config.yaml
n_layer: 8
d_model: 512
n_head: 4
n_kv_head: 2
head_dim: 128
d_mlp: 2048
vocab_size: 8192
activation: "quick_gelu"
norm: "layernorm"
norm_place: "pre"
norm_eps: 1e-05
positions: "rope"
rope_base: 8900.0
rope_fraction: 0.75
qk_norm: false
attn_scale: 0.0884
bias: "none"
tie_embeddings: false
parallel_block: false
init: "trunc"
init_std_qkv: 0.0159
init_std_o: 0.00398
init_std_up: 0.0159
init_std_down: 0.00398
optimizer: "muon"
lr: 0.0106
lr_mult_o: 1.5
beta1: 0.95
lr_head: 0.00626
warmup_steps: 200
schedule: "wsd"
decay_fraction: 0.392
decay_shape: "cos"
final_lr_fraction: 0.1
batch_tokens: 131072
seq_len: 1024
doc_mask: true
train_tokens: 906800000
steps: 6919
dataset: "wikipedia_en"
Each number is 128 + 32 x the weight over its row's rms, rounded and kept within 0 to 255. Layers, rows and columns count from 0. Numbers have three digits each. The size before them is the row's rms in percent of the matrix's.

# layer 4 MLP up, 2048x512, rms 0.128, rows 1186-1292, columns 128-191
106:108118207151180132089166146078119151108126145085131152102092138122162079076148106152170132122133175135081083145119176119148154143120119079120178129148116145143130099156133170128104122105082125
097:140090130143101088088164125099166178118114148103113159167108175091159074156144130131118114137087183081151103222141052122088150108125092108125132100140127101098133062127094127146070140154130106
116:149168119147102113096098169123129092128093124151112132150079145186201073146118141096080127115154171113118100088121118164180073123119116163145124213150098141169149134114117164139153086141162152
094:135078153208166115107152107180111104129119111111131159102112102160165060133156112082142150106125141057106087123154099114129171108120121104111097159135110107067112149090093067099059118146118098
101:098118124162131079103184127127139080088134123120157168180141115142089122169163083147103119118141128111119169071147129078074124131085146134168159124083146129134154123071133154123165135177163173
101:182142139102095132174136090105170102141137115131128160124096119104131097146190140128164084102089129179131145193155119173140140098145128138145084173132152136129148108131089183075163120125104154
094:143149084152103093119176079165134101170142113178144150138114134085126044105138061152104138102136121159123120169188149126133113118061176119131190080186126089138143137101146111066174096119110132
105:130106140150078159059120100172141048124106093079104073113081047171159122141130126145125145198097130125098125149146093200044135148116133152111105070171159089119139107147130132071138167125123126
099:133090132141090137111164187131103146114139161095132112129126194142147090079107082185157140109169163140117163127076087135138081142157154091116127150082173142107144060131177124030108104110107096
091:127166140119082113092089156133157158142132121155142150152111100118133127067138089131097109155122147138137107088143152151162099170129187176105088156108133174124132120083129186157175155138115105
096:075129156068201146104064090125087119182048106135095169096125140128130076180125162114112122116087175108109135096130097064120151218178162128105081141111134141105162133186136117096136160084107135
095:126167100115128144142067123144179095104119102159109109198150122113074159162162141103131121070158105090104086183165084161126159178133125152095145153192181089123150100112094117209174147070162174
113:119140116095104140122124140118131137113093182110131125151144147140187124123135177158143069078152061158156123094187120136166096197102121060105112140104103147101117118143140172110114106119096128
084:128155109112150121094099102124077138118115080115126095151121110177133158118083119073111155137102125127129131141112130147165164139103115181098172199146127126132095115149080135112084088136099058
101:115105140178196112183202067134085091120105131104095052124089117093124100094093120138186121040168114138130125106131160076108141124081076085104150180100150124146080151136128159134117085082121143
112:108157156171086113137151090095201135152049144128124127140112137097148126068100102183120140101161144122162153166096134107125116128140116108169125069107116098196121108151174128126181155191176118
097:213152097183133094151120110164127139082127171137079134159194168126100141169106120118183193115154129096127112156086156107143119140071143178109140082138120139117139118121149128030166085131155105
164:141079067162138109133108101117148106152111166096116157146099129111136164084034105136074124172148158071059088198085151097162178109092145072094128126162075153113140109116169110112149117109109109
092:159100084061153119087214148158132160150158101052066159106108111117113166082127143154095132179165104121107125128076126149149160081093105042177109102150111132153193105142120077148095152115126171
096:206111126146113115112142137126146116102097110153122193161123088107147123150158109195174171125107139153159056163114154160101117113087130103090103132085196168117108137086123165136126077137140112
096:165130095168100136078118136171162144140176104111140183176105162155081141168077125152076118088117123125097141074136115125075045159122108141158085151113159131127123162119088172115102204150111109
088:108138124127124110089157167118052125159103106082059154152107113120150117160083113065133143140135157173130162133143170143105116050088099139135110125103143127128182105140129101116119117155117145
092:117103175115118123129164093124140142125138146104192188147156120105156114054132115117112143068150189087180090112136152206117107135193110153095095125130137089115164106164156107124086137142149129
101:134143151091143160145132120057150123158180116112149114135113117090153097137181105130152173162125149161110124091116128123131101155159144142103117123124154122158118115101158065122094162084150171
111:116147163146168180140128134106175150135120204113149059143134118121118165111068073197164105107123132126160138169127143134141160101158128151111200111141177114129126114139083126121068108078137089
102:114151156089139141132140152075145139131157168128103059099130139113160088104143103123125146109115135142168119145108123134138083157078118120089187172143120093105072189107166145128149130179136085
108:077144173145101080131133052100140084133104082169109122108108078193143096143093167085147122148192171109120070071096120141092074081142176115116121157137102155105162147066157099115188179117151114
098:117150112102151109132088078114188124102102124119111154074115113190124114081124094137118164066088156173117126146099132049128079139164131133153153134127087141173135131115116135102129140129175126
100:147145190139085102144093147128142159091115116163106112123188105113143162082120106113147068146078144079105088135100155131140103118108149135058156041114140122097157120129096094112089130113094145
090:082161141090135122080081110143126139096064127067172192184108089105081085145128110119161202105057090137137179097171131101051135172130141122169148135106109165063079161126066153140114119171116183
088:159169178064094113147073104125141149123098163097187140136145125117101115098101131118112123095095136069115125160083108130153129146120157103026144109117123157091140182100141181090163152103143129
089:148142146139094059119130082183124148135157199097142103167069170124078089164119083099109173151152126173132113165072084078171127099121195066103097127166100128154162122069086140087139134101115118
098:126131186094201080131162127163140054101095141138201142136134150123111189136135143108154101153127164119093104134121096135117138056100069118112175167086127139116148074095131099132129197127156185
103:114098098123122140112165096183102112138090113111121139155112137156102163056072089027137160103116159206158155122174156141161107134128118076134159079128084123125126118136151104147144182120087099
094:171118120107147117186127081120099141104146149129106172135176121125120084098099135127203135093168126138102134130126171112165102090137129176191128104114137087140097131065181112103077086134105194
099:082132117071092136129144037124066142160155161119147123126158148158114105122118186151156142140092162135138102149130177137178117128130082131183095140128125136106115137134106067111094149124165120
095:154085086099121108128146136123127146142135147113090169146111154171146176130142103090166145151140160114113158116147126083113141146168126120153101153112159202118167148096155169154078070150137085
095:122137151122130145134148102103153195157197104154148100094105125169186144048168082063069137150135120159113153122162134129136105068123114108091153123183161107145156133075091129156131146112128128
088:118131132136127067155146107164131151144148127112178185127143103116131051079141135113093170180095223068103127080118122122103162055128078105118108066150118086150158125119148143131133119129175121
103:139123083141140155180138124127125143148143142102138156112118105066103148119068180106168141148086145125082135142117138121119120144133149088157129113141098079131113159121228107112135174120121135
107:172136148088119122120133142141092107146153078153076131118132101090140157107126142088138094126184128168109126173117103097110140139106168077183161108108131161125123080162161082109152145123175128
106:137118106160092119163103164169156133112153137061088149103089072150161107196109099126198153169154138138109151101183061116166155095183106202156180103089126145107096130080164161128124112130118166
103:185173120096086161148146120127144115125126116113124034158124089127115117115144170119132143088170167144137126155150087111122101077103129140109165161114151060166160175138147193129079119120136153
098:168099144114122152161111144137124098121121125108142119109103151186109185159195169195163114087140077123170138134156134164103121127169154145178130152131114182106133134125102150111154149125109066
091:195135138089151111114073103183172093132126093154097107129105076125204110133167079096155166125138202130128194088136188168132118173186162051081125143084058124134130147077104110109152095203101120
101:115090107135114150118068157114173153103118060143160106153160152101092072162125112155120081112174195102148153161201146127140117107130121113139129121145144152131172145080104138098114202130120111
096:101169128082079140143161130135148154100129213124194094118117130121124109108158103114138110095095228116099113137159220126189117132072117153196148166102153128146156110112152153095116134109159153
109:154156100075112078134110119133122106147134159127142132145119179102138134112048175101173138098128121119137156095087092143124136103143184105057111117043160186115163063123106109139073131112196174
092:092118084113092128161088132189142153111142120095123218128168128174132097170132110141108136146139136109112110171096127110137191132110107140162135159084129135095109118100085135093102162166131124
103:140134174179078117098126128106111081120126164132163060144141146145138140129093105181219160137122101093133148117117119148111061121136118122165148128134145143130150126133137191111140101106162078
119:149109143153095059102128062155102107073167085080096155154124131127066159161179123122167077152161174141158051111127137135147084140102170144119113131094131151093136104129132124144162113150156077
107:112093153199107135152097123125104121159148161148133103147193122183122180135093110087137206174129095075077160111113126148145118093129120156046062103148140125138159111124113163133167168126166164
107:147112109125166161088124141133124154119109100111150189101052106166102086175114132163143132111167123157125147151150154109092166167109118174160171138103156128193165168160142135112157153139176181
091:145132154144206125130072136137149134094098098110118102166096099111146064197199100201124135079125158157106124140124159146162124109116134129075101145139149167121146121075119165103131156134113160
109:152162182163173184099078149148138114129130139132148155115105112172178109095145137134064080097125096100114122171118185133138165165164098121123114118182166123170134144136101155161170123171141156
097:164140086121114145167113146167121129124114172134172120076144123143122119108123118089175145123134157117116187135179131091087120210105143125172149143147115139129108127116105138195173079132114087
106:149111074121087101078109152162078114114112076136104112175131109207109167148095116168148085128132102150147090102163131165126061140111106112179114132115105133155133065062155151133170078166149176
106:115142049152143157128078156175157100109090147143105099121120099083139117106147061181147166168189156134126174132124080176121071137128181129077151112091121150130123142063115163155126122157118130
095:124157109108119077166133172138121096131102118132116134126148102126134126103117104183071159062162199131107097160099121123116161181161171084133144093079088110128140135186156123135128095194146077
101:109106126146142079160180080150106178101098133132134115143070098169170182137179048173138088133110117109155113107157143174120135138112134077090193145134147115097145136154062108126164164117086140
086:114133124177148140099193116133106165129110109093113116125129115114129113133120084089061131111123147134179111143118151121189086196158157084089094159135102125126182180169116160197116102136123101
104:135127110122150193160151147153132181096077147117220133192101072151115131114124106112174145140133121124103079174172157185182191102135166130094162083168126163096142091099113087044126117157086182
098:142135112110148119040122112075080125103163150130126086103131146166138159125181118168164142186120107111118111138092149173051198098136051092130137082105155128140083155097098139136088119147116136
094:124186128159142159092164129120103094200113123099102108092152158154074129097139076096145130185167118158128127158151148132144207128150116137160185136142154130099108137203125088149154185084149173
099:103125159076164155127113117130121108183165148126148108157111132170161056116124137138147132122149116096162085098124116100109144124147138134178096131136128137097077101119189166123138127104099180
092:132160140093164086134126121167081180147143154124155124124094122110113141086164102109094177129108126208091154106135106127116140098121150143071120152103125130097162090079149168118123115093145168
108:069188167123161086093140129135114170164086115119166081101127139109120199112168153172126120083124175099155123123104098163097116085156115097106137137145095121091175157120193104082169117143146164
096:157145151157151108095095146112133127117097092059126084123142096092127106134110119180121190126118088105070137107129104130203083088092123136171114131149178128127145112078128110113122145133101086
098:118087098170124106125121068132130117093171148115131162154126123148135120137156105167159098139143059059126091133130158163126124135149149080143130188147124128160153103108080124143079129130107154
099:136127094122115135082098079112134080101168169105127141142112172169168099119166080191104116058106148149134190169150157117093149093111133145114183115146135135144188158140156200108140146055137125
106:161150120092115137185139138160091124094140204100216090115058108134084088157164134194151138169107088101102147155098126130135092166151126164170143132162072121136116096129099105096037176131093100
102:064147102110097050156158122132127084150094132116164117082118118056090072121075152101135083136133150178089100122087113101092087097107170070120120081118133076094114144106120186138117092140135110
110:126069140123110143167138130121132161171090087168097089132164085213098099085141114141140115114052129057111131162107127115092092120139157116142098122148142126125147147125145136143113161133130091
099:123139086123084160105094114158156159142116142100141118138074091099080191102154218130173162084111186126102165136096105090147130157091151112180082125133091148132162161148106132144128151128138119
102:089120114157140078178106094112148176107173127127136165122151140089113145068167102091087153160099155121125096128132154080104096195077103134152091109123092047176090149139126153128154089131089103
096:116137113100128142121161167091145068171147096155079170133097180133169144171110148127182113168160093099090209147107100130218116141074097110149148093072137128121158109169155101148107153095189119
106:163103123075134096088192115212132140178142119110105105106109039125096096189135122085160213109130173098131173123101144112107127104127110088178090171134176073159115160096104156082147139079158077
092:151124168129147136117109130149159176125136144120140107143115111128145169119118156172132109141087146153147114161147074109124149071054117125177154116103167052172107123091110175144168102088125072
115:123144106076152092140103103130099103085143150192152135121149102153114156104213129157073118093161120165129140151070106180099050132132136068105127109124136201136149158149114134079053118117140117
091:172119089177112136134182140123121170097185151086140062072143119127116129144096166148180088135133169161102137138147077121101154115126162152177107098133112166163153147118090108143147145126145121
104:130171101110066129114150088108134148099138154127158108077099126116115126150171131095164122160150131093110104084137099129164095100115131119099116183097166135147186137141113125095122130063101166
138:124142111145139152178189191180109136089184116163160102210102148156135086151117118153157124131117133136097150145108137100156095163125116119118092088144112115147142132131085160143099153144143108
091:114115119073127133167146117132051104078146152181057171173136170147073101121139155146162125071161064132126141136149127153049142126106170078127164091173177081105108134115146122112116150152109144
104:118176111105112133128162144098143103162182112107117073124142128119151140177112150134143175122131129167127170117115107170144129130074077094123146153147107105087129158125150069158182053150108151
101:087197159151197108095122105137106143094152172129100180151127113109168133116169140118097127134131138132115097126144209090157106098127130124133121128154061097155120112113148155091141130133125131
107:179142097095114114091112094107104145089099098094138180152117103162118084133172108117128196146127144166125154142115175129131095166153151150147152070124130105185144180134111127130097044092091107
098:127127154118118150137127143115136103127077165124200140137121083147107109085182113146091129145150119065112138074139114143126156111217152140153130135122183104114093098113082134182145127158139128
119:142107118129130128123132136151122133114124058075169120098143141082108195150120150073134145168170193132143106151121121167172055124108114094126114097149106196103093064160100110113179154165206087
097:147116123078136139155154123070148167153148136095152129114065114116076089139090143156067115155216136104105131113166167174117116171130102094169141168128089188160080163067083126139113116103153175
101:099108191096053110161051171140153147105168146079142126125081119104120130088138109162156111133131157136133140107080139107164100080092131129156155113120098154180077116071119117119138086102137085
103:135080093095124157088114153156130138069162116058114092080177097154097116101134074101138110120185126078114147167160143070161104150173169104138090147141067162121103137182108163144146139094134143
094:163098159132108141065108127131132186147102132127143160142060123138150129098136197139144097128072089109130104104121191142064130123117155065120085151054191088204114109137083181110089149112127158
103:109155094105072083139113165129115141140144176151160212172168111157135163104116092103091115129131145147141097137142081150120108094220122142071114115119151206157134096137123145135113147122170119
110:083089154140184150149161163115191072117131146093093116153120115155176125182138159096135168141185180162137120127174108094085111129140154118154161106138158153079129132118145132075163112140193094
106:125107130126068133102127200111112172124122124149157101121124133131140136185162156179125097102161069106147180126119203125103096125125095102121084139163165141126146131118131179101088149072115161
094:132113138110119145130154115157129102129155089135140100136172100125112131137088186137091119093082106103133148163142153125162133174126114113164116137175108157177175089138164139153151153152151104
101:074179107088198097149106121155079115137108104084128128184107129149052157181168148158122114133162153051176125128132105128151148135113102133103087191081171125147149161147159157099050206074137139
112:102068119154071083160101117101146080172083133141150158176123065138179153071110145126097114119071155125075166127142137134174171129081037117085156100124167156077128122154106158103138153142101135
097:067189097068172124089137122182127166112134106077127088117163107130099085110119114173167085128143140140117148140091083083134123108142165123113101130103065191196150145090129181123068126104164129
098:141118149139088184119167195114104126134112141112168114140087137174088108130095096114103159126088198160138104128144138103122074177088118094137104148158126131120104176100073177105052081156146103
101:133096127100129145149158072074094085169157137148180139154076110134061101202099062202096100166090112114100109119111101141097071117149128054143151152132133165133065110105134130156182119091134117
087:133156121076108116201129078081116151224151139103151060078123090160145187150136139128127151091154166174153191091142105084170135093096159105170099133172171162120125109171079094097068128138128144
093:148126150157096086147149182161169166078093093111131143104130113098130137099109126165104155140146128143131119165152116179096135119133161081184209143146160141144113136059136114079099027146152088
101:168157101069127173087147184180210177143162118130114131115133115112074136144190177075181108203158138182089140147128126146108141148172192178117127106117088132067067113097142197176063085138181092
117:107169158128104173094102103077094156140143114197117172167100078165106112079136063157162101150195077128133148102116187157080116165163155108156130147082112103067109072136091105114091128085165128
101:113089155110117160132133139123164139117125139120089126156076163123108111150119059145150177154134133130058117135143129134132118093085132083132130065138102118135151118068117110155126099115158095
113:154199098080073153126087125099116162255130144110131118135096149110130110138136151147069117155138149172151139151141099087176142144165132069144151174061135092102107068130114103086126091115105152
# layer 4 MLP down (transposed), 2048x512, rms 0.0332, rows 1186-1292, columns 128-191
104:148096173157187160104144157174079117206153127092138197137156151059137118201127172163156149141161146114147126160127117103078083151152155100082129101131148115132104129133135172120086127149098134
097:151101141148091110142140143137100198066103104094074107157104128087127137160139095098179116082145093154187175206145156093129152139167116192174114127134117123100176135152092078105064134151170180
127:154147056129127131109119143162118118157185107086110078153128111120115111143120103162145170142114095111121063138086098125104097122157103157150150163160143180085109140169214139195182103137141161
089:120100134079124190143176119120088102108113182121140113043115209105197098127118130169181137163108140153123153136159118114160196200091111114138131120084150118101137166107142117119154125093118121
109:079084180115166123172091154136137126157114107172140100123073136126118130105140146132073089145167078142081070106131076112133069061111149113169125162135167086182115140067108119091065090120149129
098:107139156148110127134143135125109086111099107155070086125145126084143090136108140117124114096144151154105105097085135091112209124129171204118103082150099086066098088067155135155121090107140113
098:107125153170091106118135102165135129180134135128117134154201089127167122042099110201088148205146109122184088137142157073104097110062109138117108105081142141127150115144080122118155078114127170
103:087062063109137108138172112105162128144092102116134131057109052087102138160165172094185170037082188108161103148108173137109103169128148138144133172111135133142099110163154132079134075119137126
101:132099114113115127105124174148141118081087190108120093073149157147153168086159109167125150129090119111136179124181148184136050118126105126132072156222171118183191103136198126122051100108094195
090:091123129130182173103110077144084137100159166124123088088117139116121111074130134171133173144076076139116127115163139112192061175157110101132127199204136097127125155112082074109144143065143157
101:122117132101112080117103118131114082171183115180173117145201155032165134157104115174089154157126120103117148098162127122183113087162137140140111115153105132112151138115170157117127086128153160
086:123075067124088111123150130111154136096111104141135105130145171176153084171154167166123133191143122160186118047129219160121167124171072154143170189103141116124173147101196177127121077144132083
110:106093119142095133130171125164123164178117189048138086150118114087150120142110135164180103134131169144126100168140084116125103167126106130168180181077098100138059113116124171069083159074101159
082:150149196169135150062106151152153153129110131134154135111153126128161075125140104112177143172126091108078112123155111134139114125129114119112136145128065106167131179105147092117163142105134103
099:086115128093120193083093078050149178106155150101123160168080177116122110092129116130081150101134121174185149146094134111136108135130066069135125132146147086104162091107122178083094117168113139
114:165125081215157099119108141119120155061145130132115139124147141165139087131165142142163134117072120105116144195134089103061207161155090132113142135156092099192132120096075129090137151099174125
094:140138118096068118152151113109102082119143129130158096117188184096084066174100187134092155108173106104124178126096113090142098122181162144090157085081103185149100113144211115145061115104106108
156:142118129120137099113115146120180150157138156134145125111100091153155100089104103088133158143144130110142124169151132128144136118124079098069106172169135124109131108127194139145146102141144133
090:173129142146152121147098095125199096057123180202140117114155115090161123158132136112127145118107074117092135119179111103135192147129088155096105145117136133125105103106133093143170060169175125
102:101068159107138104128098131097137179157143140179143096122119146129122095099115107147118169152085142194220145128121126109029168147121139070084124115084132111131145168111111146064109122162126103
093:099157162126162155085096120092140129128102081079111100092108096105152098151084150179140158183102136180143094055096120142181100136119162100102163162133174127111117155115163133104154147119169104
085:165148100161108146157059126133110150085105144087147093053210117086105155132131129125134135081111177135117106159125084095143081213205143161124134166105127150107134160163093136122075152158108122
095:153086167163117161125069121115126118149173095113130131132113143103119153129100120109150132114115105143102082096089120094155173080122119108120098072093168121145074090160154151120168128129087126
102:129132146129118124137146113051110126162125139100128123135138096157132094147137112137136175116118127155178139142175138121104145094105067178179100101161110155156122070192110147115139162150166094
098:129143089135112205087148148136138183114118127143154168098139117141136133141131163118148160133136097188092125106155105168203085178089115121093106143087057128071117114145168151025164107087154122
099:131142103112161121124106139187109146098115111156133141066151129076163125129157085108126086150186059179159120088150106115139151109118177139143126120126156151108109156172127098073129083131139148
099:184119092158120197106084092100144140120110111080060096103140201113135158111137168167122099075110107153079139131088160137126160128153149100157155110116178086189116102125147141105108065132136111
098:082113105149144104139134115157095121111149114139137132147148172137124148133120115064148136178130120102160142111167146127180170118116077100116156078143161093097143157145098143156111079140195116
095:028106067093117139160196141166133133131133123127097126123075113090122121139158117151182167050050134185113166139165109121157173131093152083110092168098134108134146114135137135130109132126095147
092:124065096087153123115141096093089171126149138155104056109130093154077092134112133122155115157128085143117136081118145132084135104125139129132113099123120117059136131125131120142151113110215173
090:145131086147166108155175079105115076119177117151134145165120158164098121179111142192148128104122130119112111136141110134122067131173128081147131158084127117120139189154139090081112104080180144
092:174161153117097175120125177101210173076141161137105163133184122073140110089112196101087127137145131140075070135196217126141110122133032129087091046116118129124154127112144184130152139168142130
092:118099108080119118145106112126138138150092173094112112083131122122126136135192165116117155155135156145094119101137112091179096091151161147179096119135118175169218086161178109129112112145150159
103:188178111064149108124123097124150110152145086150117110092075142188181094108154105098090089176107144106104106146174197163062165147122111106055114092112166064180101169144128150139133061138157173
098:073179075088128135126140165129121170140127113104142126140158095108119160140135109104139156145132089100131156083166099142105140135083111132133080112089078126093120122220093131148169155139066087
102:110117156171119111112119127154134120126083172149092126150143123102141169117137149156120150068156191147160034122137141082099152099171124124143141115131139078090126124164130123148152136094136131
091:087147107191157112101134098134080127092117094144120098078135133192099109126160118100109096090133127157084109185160097122178141096100113116150176088144153056126153100101087116126137135147121080
109:166114195153132123085091135175122185219151059104086108163139137147095148146124120117097148135132153178141092137104128097094145056144113120130078149131123169172101085092119130138100113134159166
091:120157126136140102108114077106094163108116106161132166122142124113094138147129096186140131111207139142119181160107125127096113117167089119078163175136121084133120118111081131132172196140117182
109:101086147156135096130147119106136048079105090165157122088166152119086177119101127144091148136099095106104105077059083096119161122152153153152034128122129112125137130132104178102136142167082109
105:162195156093123167095116145134137083099129083098165111140139113106177099148076150085112096085057121169168087097094093108147121079121166157119127089190121165161140068152167122113107213133108110
106:055138173119119110135115155130085186109106146110160097110204069093156173114152101110116127122088099062171140111161141163132163172156100174175136114151122181079112106107164128142149127131173145
098:163150113122124172138166131124174137116079038139157172117140056132077089188127163157180086129202135101143117137104137127153089101105074137158069105116127155088111103149051150085070153117176101
094:136142111174182128124075098126132157134126114154133147191157101103102168029126085120099129118124076185125145159139107097152170090125095099105122153136157175160092178137120128103162140168145110
088:108115089088156180123154174187104087089167188145134194130215150141110166139176139122155120161117104124122137112137116153122104140118105155093138133103131069124116129127133142142122127131113144
101:181138126139110159059134095107065100144150172165152107089137171129108115158111150120138099113133148138103125163114193158138117144084136139202115186135134100144132150185041104066174151142124121
101:131102176064148125164108118138169132075093086084109060138111142103038129145103146148173137146072126100162171116125098113108133094105173200126091114102096142147077105195117123168121110112166148
108:158149131097134103157075134140172135116135110150171102194086058166111103184091141092128144114103128152136177198127127066149150098099109074062148158126127198134120079100128121173182129092122087
091:174125162171104077114138094119151137117126169124182099099155171125191223113143090137195114153183165148102101087091137150082144107135088110166104173113124109133146073118119099120097146148076134
097:171129110111109089163148118207096131112133039104086107131152101087120123100095102097119099147159160096126088176127133114194100088148117172112101097171139092123168127122166168148116105198161155
115:100150118123117100153139139114171114143130107144105126134057099162064095093098124123052119132150099164132104072148142124129144175093115136076111126130117040120097130184119184124097125116118110
109:169114150159169136136128161149152146109095139140147103160069092131092123175173145143091148146105195105108172098090126094160132091192114122160103124140149116126021154113118098138116179073124124
113:084145135109097134102106132178106155155123117078181149086095116088108133097153098176150098186160107208158093085159121101175093150115151145093192126139158140200122112114082132132108075110136108
090:148109165147084118114099090175170108104171120110185131134099150138167104118196139162161134109138097096120175161115117133119150170148122113117142137157151125161103132119138134111129088139170089
102:093117110102106080110117093131122137117128215170059126054174166072173119096116112080109132102134145085092116150068146132106143103164070112188120138179159039167140169118091125118084133092158122
101:135168110115148088082135115174152062139151079128107178097126094126094069110108118112127142120122154150104094168191135163189159159155165136123126161127082126174131134144161144121163129135152103
101:138147106131171124142108122101152110146113144159179148072178105076092117079101182147101117189104168112098133097179145118173171208104158106171118121104168143190132139163159163129157130129117100
105:153103059099107092124156094158129164083136153114123093096131123140166143056109208134151153169130159164143148155107165119160140132094119089113141100091236137128153116134113105118169134129158135
094:123073140222166138171095202167156128151109160134177123150126131118194115092175116107144176136147100158091159127167166166086113144163127096125148125144133158128166152109069087095119137106089133
101:122072106138096119124198157141068108163099112109147123109138090108086121121083165159118094088114194048060100116138133117158088000127139129167139085110166125146139139141125135132107106127158089
082:107158139094101131128118181105106043122109187091078161155087137116159121163116082115173157135091139103087156126122134139150119095150161150129104110169180115104131152099165078064110131102129114
108:125135138079097135117075093116128130097171109104089123095188138081153161075162132177113088094167193085196098150090128078164078138185148114131128092120143098165117082120059146125172129156132122
098:066122078117172107074125148201104192093137114097157132101065127081160171110125150122135106163116142156187111116110153146104125141109116120116139120112125134098143117141173108051125138136162116
094:125113166122201147142093133107146117126095132161112123118161124136100136145104132119174136146112078111153105140153115127181090133119211097133144169159167155108155134171108140144117120094097114
096:139155179097109044140080111179137164151146137142101169138112078149135170146128113092098091097113138102099131182140112104161148142116129103138112139098160065085148165172173104118153148200166114
094:103167176124189234067072093074122097102117069150101127125132087120131116096164193120129120097130083109086094129136126173160128167065117128107151066095091148150099055133105121160166107055126141
113:075135086114111131145158158132114150145151105134082078151146160142083103183121150104129116115156129085087191121092112068113116142208108110067137185134126086108106104100215122100157126170112181
099:135126118148144138142137103140134107137173135114029150145149101138069145093070139145089129177182162135149159105165119161141157123168143158153103104124117131151070136160174161116137123110105087
095:180095133103111112091098118177142170114158160188114100103142163148107172110149153102141161192105180136125180148132144055100120105165121126108117100142126143075199142156156149158135120116159137
101:100077145081123135100118165161143129143113138148144171131159125155177150114139176173126111124134152122168155157126202116133176092138173093103115087090117114163068101056193175137104109150169151
101:130163148148119120100116156099140115178126143134097035125088113141163154107075167099154125114091120115094122106122157127130167080143170101101150154122111128063125098151064101150122140166133123
102:141089115113143163094113125106098123147113119149123210164054173149186148125093163156118100056154108053144132198088071140124160133187156119176088140127192131122131128195098077119127138163177165
116:151136098175134099110084126119170145169155148150092108179130130134150179110126103158106105118141081132192133193101101138122070105115121121120127093128119138079141111099155132121145158182037108
096:115179158124135113098165102156078127115049112117153121159096154118148108103101132119113095153103157157064111147123134178141069178092100130058148178131153083124105073140108145159134119128078127
094:180154063085120158154131089167092147168111127158142152108117166145145118109180152126114121187154079066108133071118102123151147119116116167083150127112149141128114139074159112141121057121127102
099:127117152135172131195132167117154095120146152120077188141070096161162124112063117157151070074169110159135092152134124131143081149076133092128130116137103157097170175133200123122069138108107103
110:135151160124106080096156100076181120116145093106122097067136117109101053170093119123131139140147124131148106122114100099107170158129120134112158123092194115198127147184086130151169134160091112
085:157147054166149120123151165109104086063154160142163181148142125145115160093116119123156153152130141164117206128133107212195161158170159158103181080065120130075081155112158124132162103091136105
113:206153169157127112109097117086108108105157127123135203133126129173127112145183176085139139178110117117117147107148152160130154174069105110172156090153135090178127183194068111100151107126199101
092:116146150105124139143103038123129092120166148051139077113110157153131120166142093187113148138116087102110090074140125158096118120119161142110137064151125128132181128104169149172142129126136177
100:160090053116167125108155123120147123125154145077113116093101123122121120124152098121148086150138082142115075053128159135159130080121141135085111136108127144175080138099130148120165153127097123
155:164143138154134089127132133159111118152157119069158106137082168118109113167146164181236072133144114140086127149131150086107101153131126118155118093127152123125138134090071101133151089120129105
089:166164149128108128128157151073098110143181123136129137112169093134137106063120102161173126105137119156136128098086135101127145165119085121114094124099110171093148080167096153131149099146115110
110:144114145099131132163169157154070100106172121146079119151138037105144168096138175102092136120158101102124128125125122111099140110123190180069150052115084138117159133155190038121116116096081147
097:128146117103143101098151078158119134117105101091119182118065169167173116083080172064142152145171127170172134105118093149120149139105178096112149092115143140147133106150129160109060135115079180
109:171188098146146115127119111139109217147186134055125102146101177113128104143117062116166142136106088150137111102119149150089136125107132146143113082092139180125153138166172195146170112082116112
095:173121125107164147091154107088120081141124200092073085112116119155140157134146128144096131071089128141147175142156081155116176083165154089122131119116203137120088150066117071113115142120204095
152:125142112115144119131101146119130032138128118195086101140181110144129141129095140081110117143183120161148118153116153167110118154151173149141158162061129110079166102166174107096150133116104083
093:106136113127131185113119137149112116139119124063059092138140073134156165063090161135093123132122112124178118105191154116161146162161118136146162148100130184130087116090129097103104092097106110
101:116112136095131174159138063148122111087121113162102120189195110194111115150163143136121109164116181135104142144177112077107130115077187142166172088158072130123132088078165115142135102085079137
103:105121093168096089177069106114134118170089160168074100122154149128131125063138082131143079070145102166159096108110173180115156131133133113180145143124130094093119122180110155144176108105162120
099:156168124118133156110093137185142121086194211132149105140098104132177136096124104149131120106126157153098118163147111084053217135187091140185164129143136133078151147117050037159161151162094146
103:134129147132133090127140115095076132169157106172124094083122182144092096147120147161130124121144146089172144142148139071196084151049151151115122118142145134211115103141101078128154180132138100
104:084111087103155134158188115070055183154199109151187128142106053136098139125149123163105120109150115143142101124129093119124086124115030128090155133142155143137131054156130151140091096146083139
108:116104127071098094109149162169140101123187126173107088116096154125082130087155128128137146182118153089142151157116142131142220088141114121115159116255103109081090138123129154121133181146183142
091:199097126143121111165158093191107167130148143116178180160147186117134084131171137077123139134131099127174067097159111163180178115100134120104165110130174149133123163119113135163109139116163142
096:142102120127108142131115113108119162168076138081094161139172102096129085163079131117179153180122110124128164135106062132159155091088157066123189140124136130125116110089139134127137131171067081
106:122138142111163162126131121160162118135150143144133155169133117144080088152066117091104115132151097134142096118129103149092078144134130102158096163117040056121123136099172075107130143170106137
097:114092144117110110128094148148160138090210122128109143134167129112119198147154126164108158104124101152084190148145177129140149112118109154152134123134107096134185117155173162175107124149115133
095:073091098135142147117140113159129131124086114182129149132146079120125151157134127126078128122116089148139121130129144107123109134169123110162134099163100167101124154131122110138145126125114203
093:095143163121196217099181098070166104133108105191103073139147103188158094106122180120099188131132184145192122128085119111094129102127151102094105111103096112109080138138145117114053108102127172
093:099163152143175077057133155127121115123179125125113157137178130103138170127143153146062090071161092156099153143133062113146135105132107132151131080099101101138174189114141097131186208089106052
094:094131139133142176126077144115147155079155106141205045085150145105128130170128087157059177126146112147145091085065150165134093086155130140160141122103181108090103158183125136172152154073110109
093:137168158160107049139117165138149215181100157159113103110118208084103156153073119107098092158055159136187074147153193166092109117172111095165139092180123125153125154085156116115124140095103081
118:116164117095157166110074127075104159147121123143139153094150216132097171113155093125150096140135077090141134127115127171112175194118141128150108069148147096118112086111148136154141125128132149
099:130136102096147159127137120090135126165141077150195143162100137163095110156075119173126168191083105121180152158121142207163107073069074117134114065150100079175124089109141138172114077110131154
112:125138176105115148144172127126155161155092093110103079123174118111153105154115117110147170080147136166081141045126065134151120132182135146176108145148135125164130181142109123174130126126090156